config.yaml
n_layer: 11
d_model: 256
n_head: 2
n_kv_head: 1
head_dim: 128
d_mlp: 704
vocab_size: 5077
activation: "swiglu"
norm: "rmsnorm"
norm_place: "pre"
norm_eps: 1e-06
positions: "rope"
rope_base: 10000.0
rope_fraction: 1.0
qk_norm: false
attn_scale: 0.0884
bias: "none"
tie_embeddings: false
parallel_block: false
init: "normal"
init_std_qkv: 0.0288
init_std_o: 0.00613
init_std_up: 0.0288
init_std_down: 0.0037
optimizer: "muon_variant"
lr: 0.00247
lr_mult_o: 2.0
lr_mult_down: 2.0
beta1: 0.93
lr_head: 0.00786
grad_clip: 0.5
warmup_steps: 200
schedule: "wsd"
decay_fraction: 0.265
decay_shape: "linear"
final_lr_fraction: 0.0
batch_tokens: 65536
seq_len: 2048
doc_mask: true
z_loss: 1e-05
train_tokens: 597400000
steps: 9116
dataset: "wikipedia_en"
Each number is 128 + 32 x the weight over the matrix's rms, rounded and kept within 0 to 255. Layers, rows and columns count from 0. Numbers have three digits each.

# layer 8 MLP down (transposed), 704x256, rms 0.273, rows 516-587, columns 64-127
192101070115159121118111126145153122176107114140144085174120143151170148135138102055098163137157142131143109099149127153120120146109163152120138047087116162142148145146135092118145070129084128
102117103119157112179112075142094127116115161081169122165104116131154165130087153103205143114134087133113139094116148131148161160070178067156095135071050107168111145203124085161145127134095134
155117147131095089123118141122131150122123128113149080137120122116129141149145135135147153160148159122146109128114107136138126147110131106129139115137112111106126088115115144147146142081143137
090175111162104128201105116151120074162143038164121109164086141135110162156114125127149121114137129132116127124121098125070089093128067141136107107164114095173098128147146157137187155158092104
142176117129093190185146128149139140138112129147182109168143100156101164153136116127117138104103106101157141180125133076105122143034103147105219153146126110141172131162135171050116148161111172
139105052141086178130174140114073116138124111106120105113087099148164158128192111160115147124139072148085192172153118089153079185117149163133057072086082123126081194130124231112088134190136139
086184111108185152147177185180149203130126165151113080151083123167159111108157076148123181101169070085222149123184116120117128120126112135112150082173161105138172135078123107079141099166182085
158136159120162093151149170132156132096143139123146120105086173105148142094117096167160192142133170158129106053101134109104061106131040118110169063063128092099202116100116128157142098132135105
145102186120165176106172108139098116151138045133106123132138093132159163128177053106100186117084120184064174109126163119121118124138156157132191148083083116107100113192131114109152116150167137
107167122131084121180185136120119122138159116098065111135145116091172107157147108171120160169185110114186043086129149131171116176168163131185191122183107108136164135020080094156160131094162187
131116111109150140121147138179069097142130185107116142164089117160127114086105178094138099112150117148139140093128158163140090169113128082122070144161127091161088123141113109162106163121164134
096090117172112110089183138134142128137212126155130113142194098150136074084069157118189057105093124117131109091207168135176123080088098051149110071121108120156147140107125166098080110115157051
138203120093122079141194111132135098139100136156147093078086126089117133151182118098133150051123078136113127135137235096109101118085159109178101166156096123122171093136088114137107108085128128
112126129216035126100092165070114135154163140155112127156164107109159130176073073129165126107118151176109093156135154151172126134102118076131065201158125125094113074123078158083145165080101148
091161127156121147140099112153095143116149102176196092147109124134102130122156066087102151183111128103191165200142072133146104159063129109098092147154107129119134124141120095092135171172142113
144118112107080156073172135136140096156087138137058166156132100134125009147184099110163116164090133129191157163160151174084106149108103139120160147152143125133183124154153100174123124091132097
171112074165118156171158148122099141140162194151151122078161135136124094144066131144130113105071116131167147103129133108114191178164101112100156137135170101155129195178142161074096154131108131
121124182171156183186087083120116134134119126156183153167118122135107195162129138109190170097115113159088164072153147123143140103157092116131046136117108105141083154101162108134109088144146112
126180167105165154116103103135140145130029117133169148103135156152103196187130069066162142199180162101149173145169124140071041046112127109191133154163111110131082141110141107134146093148112100
175140112105097094112036132157137121106172116145119148101097173070133176170143116081087108135113116051130153145090108103136111086147145150060114167128159099124088081095145124093121166125118138
096108085111136138109135095102099205130114113111102128100112121131142105129170136093131126141043173168127087115121147161092162154180100105078130158124130109136090149116156146114191154165142166
151110140158148091127139101156120109150134143178102102121139137097165184156120151143121085119110117132154129076145130085102063151142130123150163092106094189149059136158085106100160129126105183
129094114113133073147096139125108104162134117086145130144094092123153118102158142132139147195174145139143130083127086107148099124156121150205102146122108144137111136160157124191127100113149113
081177091144110122089133115113122193099099111133118077119093099101128099119175066130136105140088231137118143115141194120094114082153147113168126071062180109151108083162074110108118066160192134
138102203144168150162082128166152172131140080169121097057120129168142105125161157117049160104235108120104121132095178082158171138116155100168040150138106214123090166077086113130125102098143131
115141146145122103156106114182129132127147147109091122057198160160078125112150168147053147115124114176134107072165094140129158104121209147102137104070098089119095152137103120168073142088128120
112147187142112150151154070111083114110099127148098136091115165111140087157100148134150104157130138168150163140145144100071117142147139122140128172095125132159167138143164119186104097146141185
105111090149155129096122134123182103068074089161091182122160136128161112118125144119101110151147145078039068062124142079175127143109075099131157102135148139063115083095080138096098173096125164
169108112106063140086154134131082106139155064102195153123116178157094111147115158177151077123135182131131092143113139104112088081075179109165157112088182156076170148143084152102160125116097095
140100140154090182104195132134125125120136061118161088146087119164111105146115103115106141108088088166106171146112088102123100099150108156089081138101162121039121081133148160138136092170086155
085141177162118106178125155117107096119097169110131201109177114133145165140103109142128093158111142117177159099172141100120196100150126081075179110125144145150101113112145073126098119122152117
165086113138133183136073111167180119109175159109143101096114164102204124122115158130179085162126103140190155124097097089083071147133123120123142134119186077109175189122135129151141048147146145
174132117083132138121131115131112213129095126148145123135161133109142127106114121110150104158113154139140141139133124135155124086134157152127084097136135140107138106141141122127136130163135140
121137146141132134120135113111136106135148134130116133129104120117120133121131115118128126126110136127121137118130140128126118132134129146140143128127134141148123131133135133127127120115122145
139173093144179132086093085103037143067161128121223115123159164140123117091077141152150201146143191199146124107074071151196132134117174118141164086124086084197161152118090137125100117091091125
091094140130134112120117149145130142103134152124128144120183129128145106127111125125105158096131113080096130160147114121099152118126120098118134139122137128158118123137114137137071134122130139
129115137106117149152155125130107131128126137132130121121115150138110116130101151141110152116124134150161120131172155166132133123143137144087144136103133133115125115138135137125168147120153143
121173181207153153115136173180105188102188143154160115151136136119138173105101159089108122179140139176111136191089108133157115084117130143156161093116179042083134118231065122116163142107137209
126125153070087185157094123170086205140157195124113100119142094105162131113085125141121138113151110109097167161141158185088125180068111113167118145138126148119149156172163137127154099173128135
121148081087130164140153101133134166097137141103126071149188112119126140206132100134099126032154141157183116101163105100147116130127181117107140155118033061050157179149146132122158133154089183
070106156115129176104110101184124064149099181085117125118143149182117123107122111156180098158173131143143150124127153173126112141146099114114104079123088092185113105167150196121097095122157109
107170116164134062103145174106152185144147071159120117116095121112126105122094111108135123054082058127071138107169127145155110115155163123114088074112202080077134130120139096119085145141067160
123094168191109132119169091164101111153167127115113150172098091144167122131151073126171137138140159117065126107174100064077071193107121174141149136105170181086164115159089148076057099079164131
157173123140185138085194090179137162077097172115177111099123097144122189119136115126142134067116140148096129173117119139142096170149119144121194134102132091134178161138147124178080185139150139
163156143120123136141161135109167187138125113160166128103152108113083124156109117083147136127111156117154156107106131169097086123130098141144094132162097076126150195119126125099195131102087120
110160160175099092160089129045141129128201123128125140163120097118100138056063139128156125173135078134121078166154096108159135156132119148149132126143156098132144131096048143083126151100177093
141102138178104186126174143122162149180140141090183105091100087150125150121160105081094136106108140123158144202137141092130183111064165103133184148126147162088111173096133135193098105176138149
128157125092130148112118109189120109141137137139103089122101066159119153077121098123130145151101093131114150116159105111160130183126146114152114157141182163182158107137169194110106084120076119
114127146136179112149072144181132134110123076101109135111179176144113136069158082176126151110156109102182137113116106120160153124105125095134147088115170152087155168104089130150133123160118143
128099089115124029148116019071106172091080119146103181089144160087110073134134157096168134086239132100106208071109141100144166135156067166125088164136137192193075137174096130087134167171137133
097104135127138158159140098117109137100158171179105144093107154130124110123149162118117118166117154134130121122107145119096160179112122131162106158138151119148146164132136090129148147110135139
075171156117123128114134155145101130100181129162088161153141124101149140173136104114082126112123128112140127146162103115156116159094163147117158121119184161105115152122126109153136094129125134
067101105057097128149132148129148211129134163062185105107102165105094123163152083168103168101129060158138128094137093131136167187078138124160205153096102194128159159145079083142104133140133149
107097093146149109158166104111146181128128148081081169138104114150149140092096139137144153154155135120113172181174101113137158117177185109164093151170149109149174146073090142153138093213069126
074157117151133136165112069143191106120120094118133128174142049105154119103131185092153149149165141103116085100111143095121127129131131112139090122139199165144198133137108102162134098096051103
148086120097078218134204102126156125144179134063150144170067160158116129147116128109158152182134096159055112154130056121025148102124142179117181112071113051140144117018170163155079136157077130
138091122085148113127153145184167134107163131135114155176159135153174104157151150082149082114081134180102081169154122118176121065169137130067145189126129177161160170174162107121167166104102089
134084138129123188166063184100165151192159119092154084177131145138074068194106136102108085127202125095143131153125152111126140104153126159162160138096150218193137147122115116144096151164105055
111131090121124102129051079051148092140069137120167149100172158162115115136153133149139164100055204132141134138194171146112071158192133094128190160135105131137055090097144100064124178095197036
134125080107132094100153084098082153132140120122083102075145084173138126173133152144080133118153200163139124125131148100084172148110127126164152198088077083125097202147085120176176134155094135
148148115099091144193133151139066100152112112160178134118122098128140172126173105106108157144189094141118121118130094177136120143171085151135077097118069074114182132157076128097095166093106119
134107122124122092151090142150119119117127101151169132097100179145204154092145118148084081145175096182109081099100080094150168165142091094097110149136185119153124125150149174157066118157112092
140202144161127165122123126118156151117122058142138117126092141172088143139109070146153130149122127154109133114129130151125137082096113082130127161135144124134107111106145129176159161100065135
141095202112128092153148149100162116126158067130099135113129098142087083171102167109160139128098105102121164117101123118185148142135120165124128141132079089083063141100102110186077133093134165
093119218112076158125176138114107085144087144142171109190074106155096145165104168199134079095110080123142163227155196112157080184066159071103151146167118119101145107127135184111166108164101123
111105129106114152113150116102130155118141111130106169151104114091096112160193172120151149127116125123101102143139149095136086161168159143107130105106166097079143101123163148109114123113138144
152165164133155099168177179178157158091085158119149170113146171112137144137160085103074114174156143107138165104101119159140138135147065051153150113111151120075112081121190125183174119153153127
123111170102108141131145100113113109123141169146102137139151134130107102169150174083140106149153151153147119140139139119107106147111137111115137134129144100146148145145160095149093154121128153
162176151149140135096106130119151137175082114116132137129136137121138133126113121109140127111146129128119137123099122184109149121137156128172089149138099131107102122115158118156183136117077125
079124137191136095126092129111137145138130080189115166066106146159113196127160112117097104123177175193125070178190188073131123105075158089089126116180116144130121089181147165134170169155162101
144159130142149075122160092125151087098222070116229101075109091074144071134165123106123119076097135151132140146124165116159151128098148140172135113146100108087147162151081136140123173118127124
189105151099059160151099076117101113048184165116117103187102093090153172156138110123144117137155084153152175144148156100088127184106070110096119120117113139090065141109176171157097098141141097
# layer 8 MLP gate, 704x256, rms 0.138, rows 517-587, columns 64-127
139115116190115077130070116142043107098126051101117173161158103091208186137087105086103086090123044151155089167132143135102116157106161149150080114112102059110065141140079148144139102153156166
171185165165159094083137121152120162071128090135181149117140150129176137122074135091188114163173114106103115109162155107145121126087133078101167110124109170103156094123066124135153109087133111
092174173194165172142163102209145171113098111087060180124134103092089135135132106148179142098129164107093070056152117105133115174125117199118129095090133105124120144124145106155121128106203105
139137095164179139126105089155137164185144122177130143145107134102139144144092118113124151155157083130184171107110180138137075149173108128123137082144101178141088148150126093126139140181129148
102126189224140126094035193110137140114136133114113118163098129137134092138156164152103211136157048121141172164132142129142115136101176134113112130150132123075100108127132152136125115074113146
085117191131115165132110083125138174154150154117121089131096165163162152096145137074123086115154136126035158085145134061133152093134138133166151088123135127109132138097147130140125059113178123
090151163202147134072079192132108146144104134086094205091126130111152075111146135160123129096204079129116169114067126132113096133119110135149110163149164154140117181164140088064112136103170096
114152183152109085094088104074104152067032126132146121115126169091214111148116146126103104170092098144167105103175219139114124135047161156095145157108101146162148192105111101134076083129114078
038072174075135125102130121081077181168069096127131078095214150142088102099053119110086069150128159119150071083134103151120096135112099094078151136064136160099099158095058149122122086083120071
140141125071110141157190168153105147077096114125153139121124135199126139163144137121068117136180088125118127095122090101081144124116103139132157159102138161115087130110174119171113114091155149
174123109142198146119088123162116084147054187130089120076092164106142124181127157114103131129085067165116157167183120149080038096131128148145047078127161142137135129108177115116079169108102146
118165122173111109117140143120172179113119133086108150106073166118105172091095118122136171144159203086076150144138089083194189043093228161127150113160170094126135185143175142150102071195150156
155149140152108051139119126138112200062172113147146116110130045108119124172123127154100154088083166155083129159112101162107134068194120106155158145117115108116123155182057110154184104135171135
133116147134167182146121148077118098173091160156146164126153124164141107156145158120139126071128144158125115097091149146126134153167137090127149111128082113118141182143130130164124128125221132
124124119128142124073093134155149178155071162078086108110124059128234138071183112177136115053115156100169171128128046155095120088114143135140150079178123174148076135112129156113079084093118123
121110155155138136082163092172134177210155134170099140132107161118144133157142156172140132086108174193155100077065130049185205156122115118146107116139100105178135130166098108144138133122060110
112108118098140136077167147162108115067140111102106057085094111184106168136114131130090076163204190043105130138122106146109112182148146094126224083156133173167158139121174089126119130115105135
154170157147116135168090084118125161181072080076149196211134154096078130132121139132120164115121052129164130100114122185088079082150095115175084149128151128082123126192146157178132058121041138
194127121104187156086117108140131068101151143079142117090094153166143084063144129163152148087075108188115099115125134152122163133161176092152174078121110177105151140134111149172177118099060098
092087122056102060095117149159110145068061115097144134131118154155168114160140121169111137113120127116127153095149111164077072082128170143126166137072112099074098131142135104123159138160105177
158104123159133136096077122137178124139139136127129144128161149141131139137095149168171121151077161124112174107136083112124204137129110118109135093072115137087103144161178133121114206095106157
195142119120080107147061102188148170176092115127144117151166123193142059102132130076109110175060143165179142131161149105124066096123153186087170191246158065056132190131114164136102162100153165
095150145100128127082144118043104104096162127133149101113135080167105148146089105139171138127109147097082148093065088144129140130122151113164049105107094130077039150127071202167124102142129192
126123146172157187104139153155110146143150136105096118191125127104124048117110118118118157162060126163148112138110161164105166141134147193125171115079131149079101157148128156159146100160087147
138111113123143185050107179181109132079133084140132147151089156118141094156146099098159133166114170184127100120157097104105174137101071126123180143159125145157209101159114159125122142153151096
145142081165111168144069114116129120118142097106139124079107159104136155096087105139198114138131108168127145137153118084140115121187148113139102073121121110138145092142138112143180149172093109
119182156093064171131166123216097146194136123158153095179143116109143170097163163141064122137121189150124111107119112120119167041096159109077114131074119151069108076137170115145148107155127089
125088155161097068129102103119149132060165080128091142120100142110153147172105084145104159141192150173150201138084130186077172145094118112132077129132129084240087127053109079143109101130134148
150070072112142110129106097124106113097154159107153124103118155166113099184066151141111133138155123149134108098124086070101106095124132103113127133149152119176085125155074135076109175137148123
101047099164106166170104116134166062176152104102140128202151117134135109100152105103089089099152126125202140089134139115101165133115050156105174053156198134111165123142181088106113163147122137
165135000147151065071133183134060170105054180179112116110147140115116133146144149134098126149173132094105139075127139109166161117137131081151168160112167082111102114086153157131185186137115065
099114149123139134118128115118082072131110111158147162127129095153104115127128121175114142135099165100176124113156092118127130164146116126133128090124113100142127130150107180119121134144120136
119162079099086138143135169188039171128155052103146135112146171237074168204110102193125141125128141067122130112149126148138125163136122126094096103137104028107085071102099114075202207171129051
075089201093127139109119188130052116163141120049146100196140084137181149121143107106189105159143068060099143098146155135139084137108150084139094138118129095128114116094157140217151105132128134
146134128121105126111123127062130095139151129146167127137120135112121107129149146125148132127154150132154137075161153214150118136125100137147143069153125148121128130126143131096154123145126145
149112169168103052118025154128130179167248161120163177107143135110090124141099132081108187151077184065097088133118095148118182205141205124096171116095044172198133130183062068128185164070115110
101171127123164134135121122118118142126132170121137156144141151077165152105139116110173097151101091097107163098184155102082204218140164092138068100140118101156070134139116125135138211163135095
059107158139153110137099135136111150165203088129119139147157205149134150147113087119129151159163161138126173159129097121143157127086123136071130139159178105094167115127143136162145125137195065
123064135150120110153095119102127136135147152096114159038064122142081152111116140179114085117147141130135116122186099115168150158201096198110150179147114140138105118167123169127117158181138102
113062161113099143064105172174083111119147117105147124180136115165163110086146133165106105086128185109162154147101146209106126163125165166160162081096169133185115120145142175123131160093166121
092127089124172091139147111074087182119122143113100076107052187087108112175136053091089151085096089112073154158077100157136133151150165113115154134143116169117157120086093117114212174191112176
146124116129107082122098087112084099115126190072147202117105116172161127095111155171136176165150168158135134153099183148067120104110196142080114128136075153099121143085162171184132117108175225
109109123103150105095081125079180182159111138104113100146144158177081132175069124077101123146134118073124127145064100132126153162045099155122159124219167114106140131180122159168122149120155097
129173060169087113137148142107040173135169172155103131090134183153121121101146130133126105147132156111077154096153140083125126093130122150136107166172132074146127101111141141141109123050099133
094108141102113157107148160183136143121053162157159105098165110105134111187128161127106147113086129145121145124136139093100155124154106155113198184114127093115068133148107123158140181083133101
112133129136215101173159128145114142096190168110155128131120177155105144128187146079084159126185129083090064169129099140172134140122162075133111118146141112202104194208156048111162101098121167
131127168078145136153055096115150135173150138133159132127121113153115091115165124138141180051103112161147099078175116092107139163124140175121181081133118084079103157083146098183151186167099174
190157129151170122146095078129149085103148148131120123072191142127104111100117125117142098165138198103127182136173088149080099164141124133107128124116168082150114086179090050152146159183105150
133103089146123151178102143150098135077093122072163164135161101181099126154147154213113049072140085161107160131149181112086091111120103166087112095104173114106092141152055082170110096215083143
145156071082117115128115121078119098123155193119153124132113106112153162111118122168112102138124144125155162126107106174123144152136142141135136134112146130149107136141110131179085126136110124
182053117087143082099103083107089145179141158082130099111146160150117169135130149175177146143165126123111104160135105133115147150107192124125145122186105128112091132102104133152123184136146085
064164101098096085148132123138165111153125110139086168081111084101172084138083125081113109153170099176145160144144158130108169138103090092096137103154128154120140070162136181093111121136158069
130128137145139163070128149090120145168119115085147126071085141098152153115120099120141128162077118079084093114168133074144177102134155178155108136115186099190077154113095147092127163134117088
128130116095152192059092156117106132098168128166121142149129151191154106184130186120106139178119145100135103139104161144147096169140142089121153119112109096099155098192082126125156155078189096
082185135151124117172124147095092131084107105177132099108144153165122121095140145152144117092112156099125160164167122151091128160101197125108093077189101131084111102092083089102133098095140125
100116082146114118149151141159135177118139089156126116116111135101163117165100145170139141120195090126185102131105109082106123078141103147100127164154118135192149157160112179206058126096124091
146165099147074098109118069170064136074101071178129156102076041164153097044180122128142114135139091169121130188170152127155123145123185118146086158154121145158052138103148126143156120171128117
151101151149081128114128148079167176088075169125185133049125145116093100218076089155114127064095134142143207192109093097112180109094097170115148147137210139037095141122107154182131083075110148
203058146181098164109119162092145133135134139127104094147155155099150122162069145117126136143135096098153160121148150165155139115155139112176157098114119128127157130140120163163069132155119136
124102127089138136096152182145136131068151176108102150081131163148143106185068140144113177094088171094118033154125137133079190086134175109154156107107166183109145132066150144179137147107117089
134090128139088113078165122175168108131051167144086150121127146086160059094133152114134117098136132103152129122128139131147105103082108125166159150122136135137067133092109118109163140156135126
091182112107114162141116118114129160201086148117126122135112076082166117137102137128114119086135108151151109106162108132156167104123131142090119138113139129127107085132147102169160179078121068
120156099091109145131070171108120143137101092165123168131088094132144084108093152122143142113128109108133130121140143099093088098153157128152142142143086136102139088149148181159155145114170149
096125121082145098134121147116124124119157111065118171114104102124158110139185094093144198102140107091125114138084090111162158142103184218151041084104148141128138123077178080166103043064141112
176169109139156173135150125094179112124176099119136090165132129128177150073144106132144159129148143109121121083103120183094106102127119148136097108073133166145107099123159098190140126168079097
105155147142133129152093162105109149115098152164124127129128135202135163153141112108086109118082122090086090077134106161162111100142119063076152110098131126135159144128126125174114073187099141
176167105115124138143125137096177146105123129136125075170127148117149140149154128108126151113145136120099117138147102144125105126149126127143161131135082130109106111107119112114148135176084137
131149111120116117147117124134118142105119086130158142109117125142122142084102133116140144120149104099079097162085148151100163096120141140127130125133117153102105124123160144154110124115134086
078159123111101181101154177151120159137104150146117122157116116113108107073130083153124082167113106112118146078123122190138145132169099162085177152116176133128126176123100102103080168146167122
144155140154093090108157081158172099132209112115186089140139179142143157148174141088093110097097166114163159116101143130120170082131113109157081067146121135164130118134158095114104138143126088
110079071124114101117120109176149119115091091165144128107192138181111085166151159105147098080109173118125123097119163104170150122133126109142139119099140153121147132158101146143145135109150117
# layer 8 MLP up, 704x256, rms 0.145, rows 517-587, columns 64-127
141146119118204145105095072126158142145085123119161111112124101100118172130113088108153101120126153135113068090109165121170182100119111155094137151130200134144140123127153111126149153091076121
135111125160160120018125121132138132143141076097124156128207114158099105175148135145112163142099141104114154076192136105128127119129120130115116059090087105084129119166100135145132108120107113
145089127155160118096161101115135131126123135195081103185118079166153163056123081166112108153140098061157143128135143136113152192153105091137116130136159136149068090153141117126116141069109146
140108121184147151130129113188149161142153095146132158071121112075098118082117142125124110122145097128103133128162147149133106143102115155148157100151110198148058141145124139168088142123181068
159127110182104144134126148131171190120103153097076119107138132063083198112101168190126081104134076124095085129106169136177140104119106168096113105150151093174185111109106149168111126118102094
187120178166097142155177125129129124110155159112125124155133126159168089123164100178087133137163115136118145182128125141146116144152103146149164098183132133146081110185086106146143120073074090
140144112117158104037119132136157126093147141091162181160115199139076117122144121102095088092171107158180138164108130111088147105162122112179095190178141143143077162193138117127165118141132143
096086173083122150148126145127177195089094086135130139078099175108156158170106123088168144148120192140132173191078097143147116088113155143080107147164122082109125131114129063182126120123168201
109114178109081048120139110167134135100147163077067129136159137090169080099143122209158135170151091176102190097075112106118079131106122088131175141080133130114088125134128127204140137127107155
209152105141129132134114153164133123115117113144101157134170090133057218132073156071139185110083111115148186113142133177137128187150135116139139106075107156121136151097100114158135119161148119
062118100090148081165149091097145130126149124136177156124072148161097165185087143128073077176150130122153102112138149092158125170142100095150194107176145079154168109117131035144088142098098102
086064097128125103078127086127147170119119122125151122098083148120136099136052147145116129139148103135170090097105171151155129137099142128137101134132120029104147099167210119100142142079093115
105151174141112134104170169176105103143168195177062179155144153140157134174112110229126109192104091158098061131149110148090107132128110157115085114148108057081129120103156144084113126067115134
115102157207119146184111165092134153106134190052146138087118085129114126130048098105093108160094172104073103120162130153171150111091103134129112041193174132180107086113183132153105090107119199
125157094159107162151138099197135119179141075130125093137118113146101078178134184098096124113103203147110068111164215120104141167183164114108064120100112097143137143074093128166140122163075138
091136104097101089167090218156126122097090132134083131141161144163084146120116109145182105155175136177130170170091167109129074113120119115128154086165112090109132087114129063167154146121140148
125150138177135102196127110076176174169154158131148168187142131108098138113089102141162153112066140124061155112132113139181180125153114138077060113098111116120148177105096126150124126086102128
138141123097129070127113101097102110170152117126118154144095130135102076072180102153065105111101150143151130097064079110180090126111100157134172117139160137109110141129102152164132099108130164
106117098122146136170125120122105117095082122121127166100107143115139148110076129114100101141132161143169107115138075114157091186087093113130107136144117111122100136094174050129125135173185069
108073076127034147160086092109162197106115106138128105187168098153162193131117142120157097135131202122105099133125092108142095210121131098117117135158189128113117072158122102138141189115144165
148091136088073183160131122143147110165126093152148141178063132124134114085149134132091124122144130117125118165107095171156124139134121129180135061097097141156139132133139146165145103167155111
124155128164150130113181117127096084077122165119140101104064107125093127082143145108104095081174158130122116135142108143100149181117092150101111079084168216206115132132078107153089091164092093
155130105157136104102107069105105118038091097157083103145180123158107131124149124121100110140093117133102100139203125114067107127115110090135120169145099151133097124105139143120180126196111131
120178157124100150161113083105103112196051086209137073104107117114115100043119143183129157093076124043138126083140105160120177128171105090144077157059130151175142110160115115077141130108117093
152189152077108119157104058089101118189104149120177147114112159131162071163090124111088178120137120132091149113175107161129165116105171156161100111090112168108083152090103139110092120143109125
140117172106129127135118184170123102133121122135075145172125118116142109127144102143126147158143164116139094123107076145160105134110139103174123163146108161069076137135159115146125137097147183
124147137118099138156137174126121134104122197081188151184117045171170170139121153081089154184172142136046098196166098131139057124100119162088121152145102107115086162141124096122131096125078113
126130155111159149116129151132108089091179099116112144130080136155198128132163173150154168153170167097183126122083099191054151110083103137078115154101177230121116172156117052109130109092129110
201099158068175095143117119174148070138134123130184124131098138124147213103176213186161069139155160108176090133124104065098169094107101139114176157122142153151137110176075083102103139193082092
117163139163130131147124033122102117142166143136136098148112074120116079146154107120137125145162167116165054112093079132105104175133070109128174145089122159123109103158085098149090147114090114
115144159057172142134092116121153146144123126082116181168088128070135103229144187135134150103105170173108122108203116131118131149130154089129098201110107189133142178079147105126091155116122086
099153153076125117100174120125112111131099124201146139152139143125097116138104114140163114167106155117172115106116134149117100155142108151102143083115142160083147114114172192103114119085129172
120135155038128188122082166172110232141129060145173164163162127221126174183097199214086135109169073070128124142175109152176145176130188104129129125121090093108097131050097110109151174128151083
052108131120155129130120110103134148131136157169189131192143104155090157133116158089099156163204113149160123129128128163117112142171135073160134061154069183122157141122135101117137191124089180
157165115141143119153112127188166122145088124169132079121124098128115152086085147123157093168124126143121135147126115118154112138125138146110122150111094129121132148083130127149126112098119085
173130098205188120182144146091213061053045115121136080163055070091149116083172154099110059110140169126168125142120075149126134110143166147195076116192151205093146131160158122079086102183111126
148121155073177109127149125171142082074152137117154096144148153111108121142141119133156106125157157112124105173161084106146089069145103154159142116157082132177086134146161119160099126121151120
140150137102115126133055101088120112096092144184088075110116164136212105136147091168124092135180142165083144111131106118130087095056162144107149089093110140204108141214135113120168123156138130
093128154179143117174161128148144177188155107113124172123136081152100116089116118149109114161078089132116115095130193151115188168168086133092147105120135144143076115167113131151127119133101130
154104123098053102151163094111133100161071109180146104155130148118200095146114099068076146142147103076175116157129130117177186072140120106139153105192183152096117058141127131163140177159114156
104147141146152047082124119140111104073134105126098131139179095052180117020112098093162142166130123113086126153132176128107135161094133105166084130143093174160137178152142181073049156141133106
150077169133112196159154156200177117115098139189117135170105070084115146091103105170121107166073213099170138113128147147074118132137114127072166133168118079120130148132083186178085135159157166
170165084138098135117167160129140096097144177144154166049113168092148113104073093124139073105126110147104128111119107109094141132111083118148121087123122110160153194131091170107080177142163141
107127075122069118105110105092097143091135180182149098104137196193127113110114142153089107151131119087079182120142119129150153133151104181174135160171157064147145079179157119150066153073114149
127153119111152091113125112155114136130133134119095130137120115150181136137121122105148143128087099106157075111107169147154124124111124141114143131117164143135101136131120152131103173159073132
131099105141124126134148121138115102140171105111153071156156155144082117109122117087114151157104074109147138127114096093111175124133035178148083108132111060088124062126120140119162138042096066
084175128166110090163150116120189121100174117104110174122099112106151176126134098216109092137161161094089101114107177104157153108140187083172123161139129089148078175144107117147127135143125140
173154136069149180176160145118129150126180156180178081092158092154147072096172141120157090157180162174140158090156089085135156106169127112086102121088109110175160143153117134109086134163129118
142121113138130141181134087096141114098147138100126160105083123181152094099139169132179143111144167125182181073157169105104173098089162116129114178125145116078087110093125097106160184145129179
106167054143121091114131116101094147123103153134160146125104102133170155140098125145103125124077141107152150154176137156143124117163122138103171135120128149105113114087066122176136163114136114
043166132156084114039123054184139147052121161151095128158087121061181127119156114127150084104070141147128162181115149160064144077155110146084130081126159114154185124151177153115094110095098146
126123031166110130147103111153110146105162126089125127099165200146120138110151085081089103080120114129177098121129118154099133154073207153115161161157107153145099170145080077177112211155135127
143130136051135103100152098161133116118141089104086176139108143146072067097155141081091132203147164120162083139141117076106172098150126129104170127150087080192167148132166105173111178133139152
133176123127171162207166152164124104089138088153138072180210103218101132187089142114071115140127140167152146094093134156186154099143167119061175163138133113179113085104103160067120145112110107
153119176135181132137236157129105075209160137123142151119140148146146196159155109142165135131104073136182164103135167141065156148200159154087104106108141189124122180113138100134138154144119132
126172119137108133104104133127103107165156170114150146155144128125145110121103084110107215188109134136131174122121118115168118179102111162132159034160120159146166053138112135093132120139130122
101120182140149166096209167117097097105181135089127175155092173111117180155158171149147138073084090152098111157154162120077110107175165169134125129094134106168138165095162123137138169159134100
116114102148141105128114080113129101120047160150135122158127149104080151124164112128142155084110137089152083191117100176119144140153139136070168090171134121144125167054103067113126139171081101
118143140155151127105113122111123121146150165165186095147139082129124112179172135125120149131083056120072120152163138190166125077150131134178098161162092087140127136172132090084136134088148198
163114148166124090106155085144143211148078126185127097162120112132101062166131174213155127141160087141150127105154134072120099123150143074134087167120058082103122109169151122074134123082122120
123147139100076189208136115103058122115102117117181134127108151156126150203119062108109144125135100151077134072070180161119128112138086177121142136113103117140173180168157162153137137097144138
126117151165118142155159165119149146127132096117128098123089077140152106141089112108090136106137125138098121145199154120092198132058110074082141154112153122130126134149123081112107129116099131
169096136088120120132099136114152160079100118147101114112127086096153150161094073098122174129140160190139094076134173153027120160095127124113130083151127104137122122108114138120077162129120161
140124139110100133165167124115127100116140104159073154105154157186103133164105226116050124152123122145148164041144175071118133177147119169127139146091136110125169149075123191146163142086115136
172113167133120102137149148075154097120114132105126159136158134092076138135090129135092155117078167091101132159185121094151125145146107185137095190150143097150137156112066138133144149136107132
152129138124136160146167164086109084095112057161161149141136125180064096152120124121044121131092154097153114089081154111111115102136066116131140149091183077145127114123135136181114122134116178
161131165093129146107108170082197142132090107137123112186119117143109080179150111125130129137132138125116122103161133125169090161174138142131132094130150109157123117161150153130120121152107127
146170124187147118116129105148129156156091031095118150164121127126154100179080143103151112118131095139109116132137112099150119195115170149109155088186172104158131084104140127166126148133123138
150166144109138100107119080050093136110101179146139113107148093097065064134163142063096144109127149158153168105136145177118075102087139087163140123112071128156167067128209171154194065121088110
165066111111116076130127094170136055101109176195119126122118124143133050164108141042108122109082106095146154123107145133111097120117099147091110129099115134092099097091075101147076093096108138
071144140077144123133152157131107112152098076125125141133079148099113163065154108164124142078119143129086120140139131115112246107202102165179074133142141104178116125121133059130143106154162068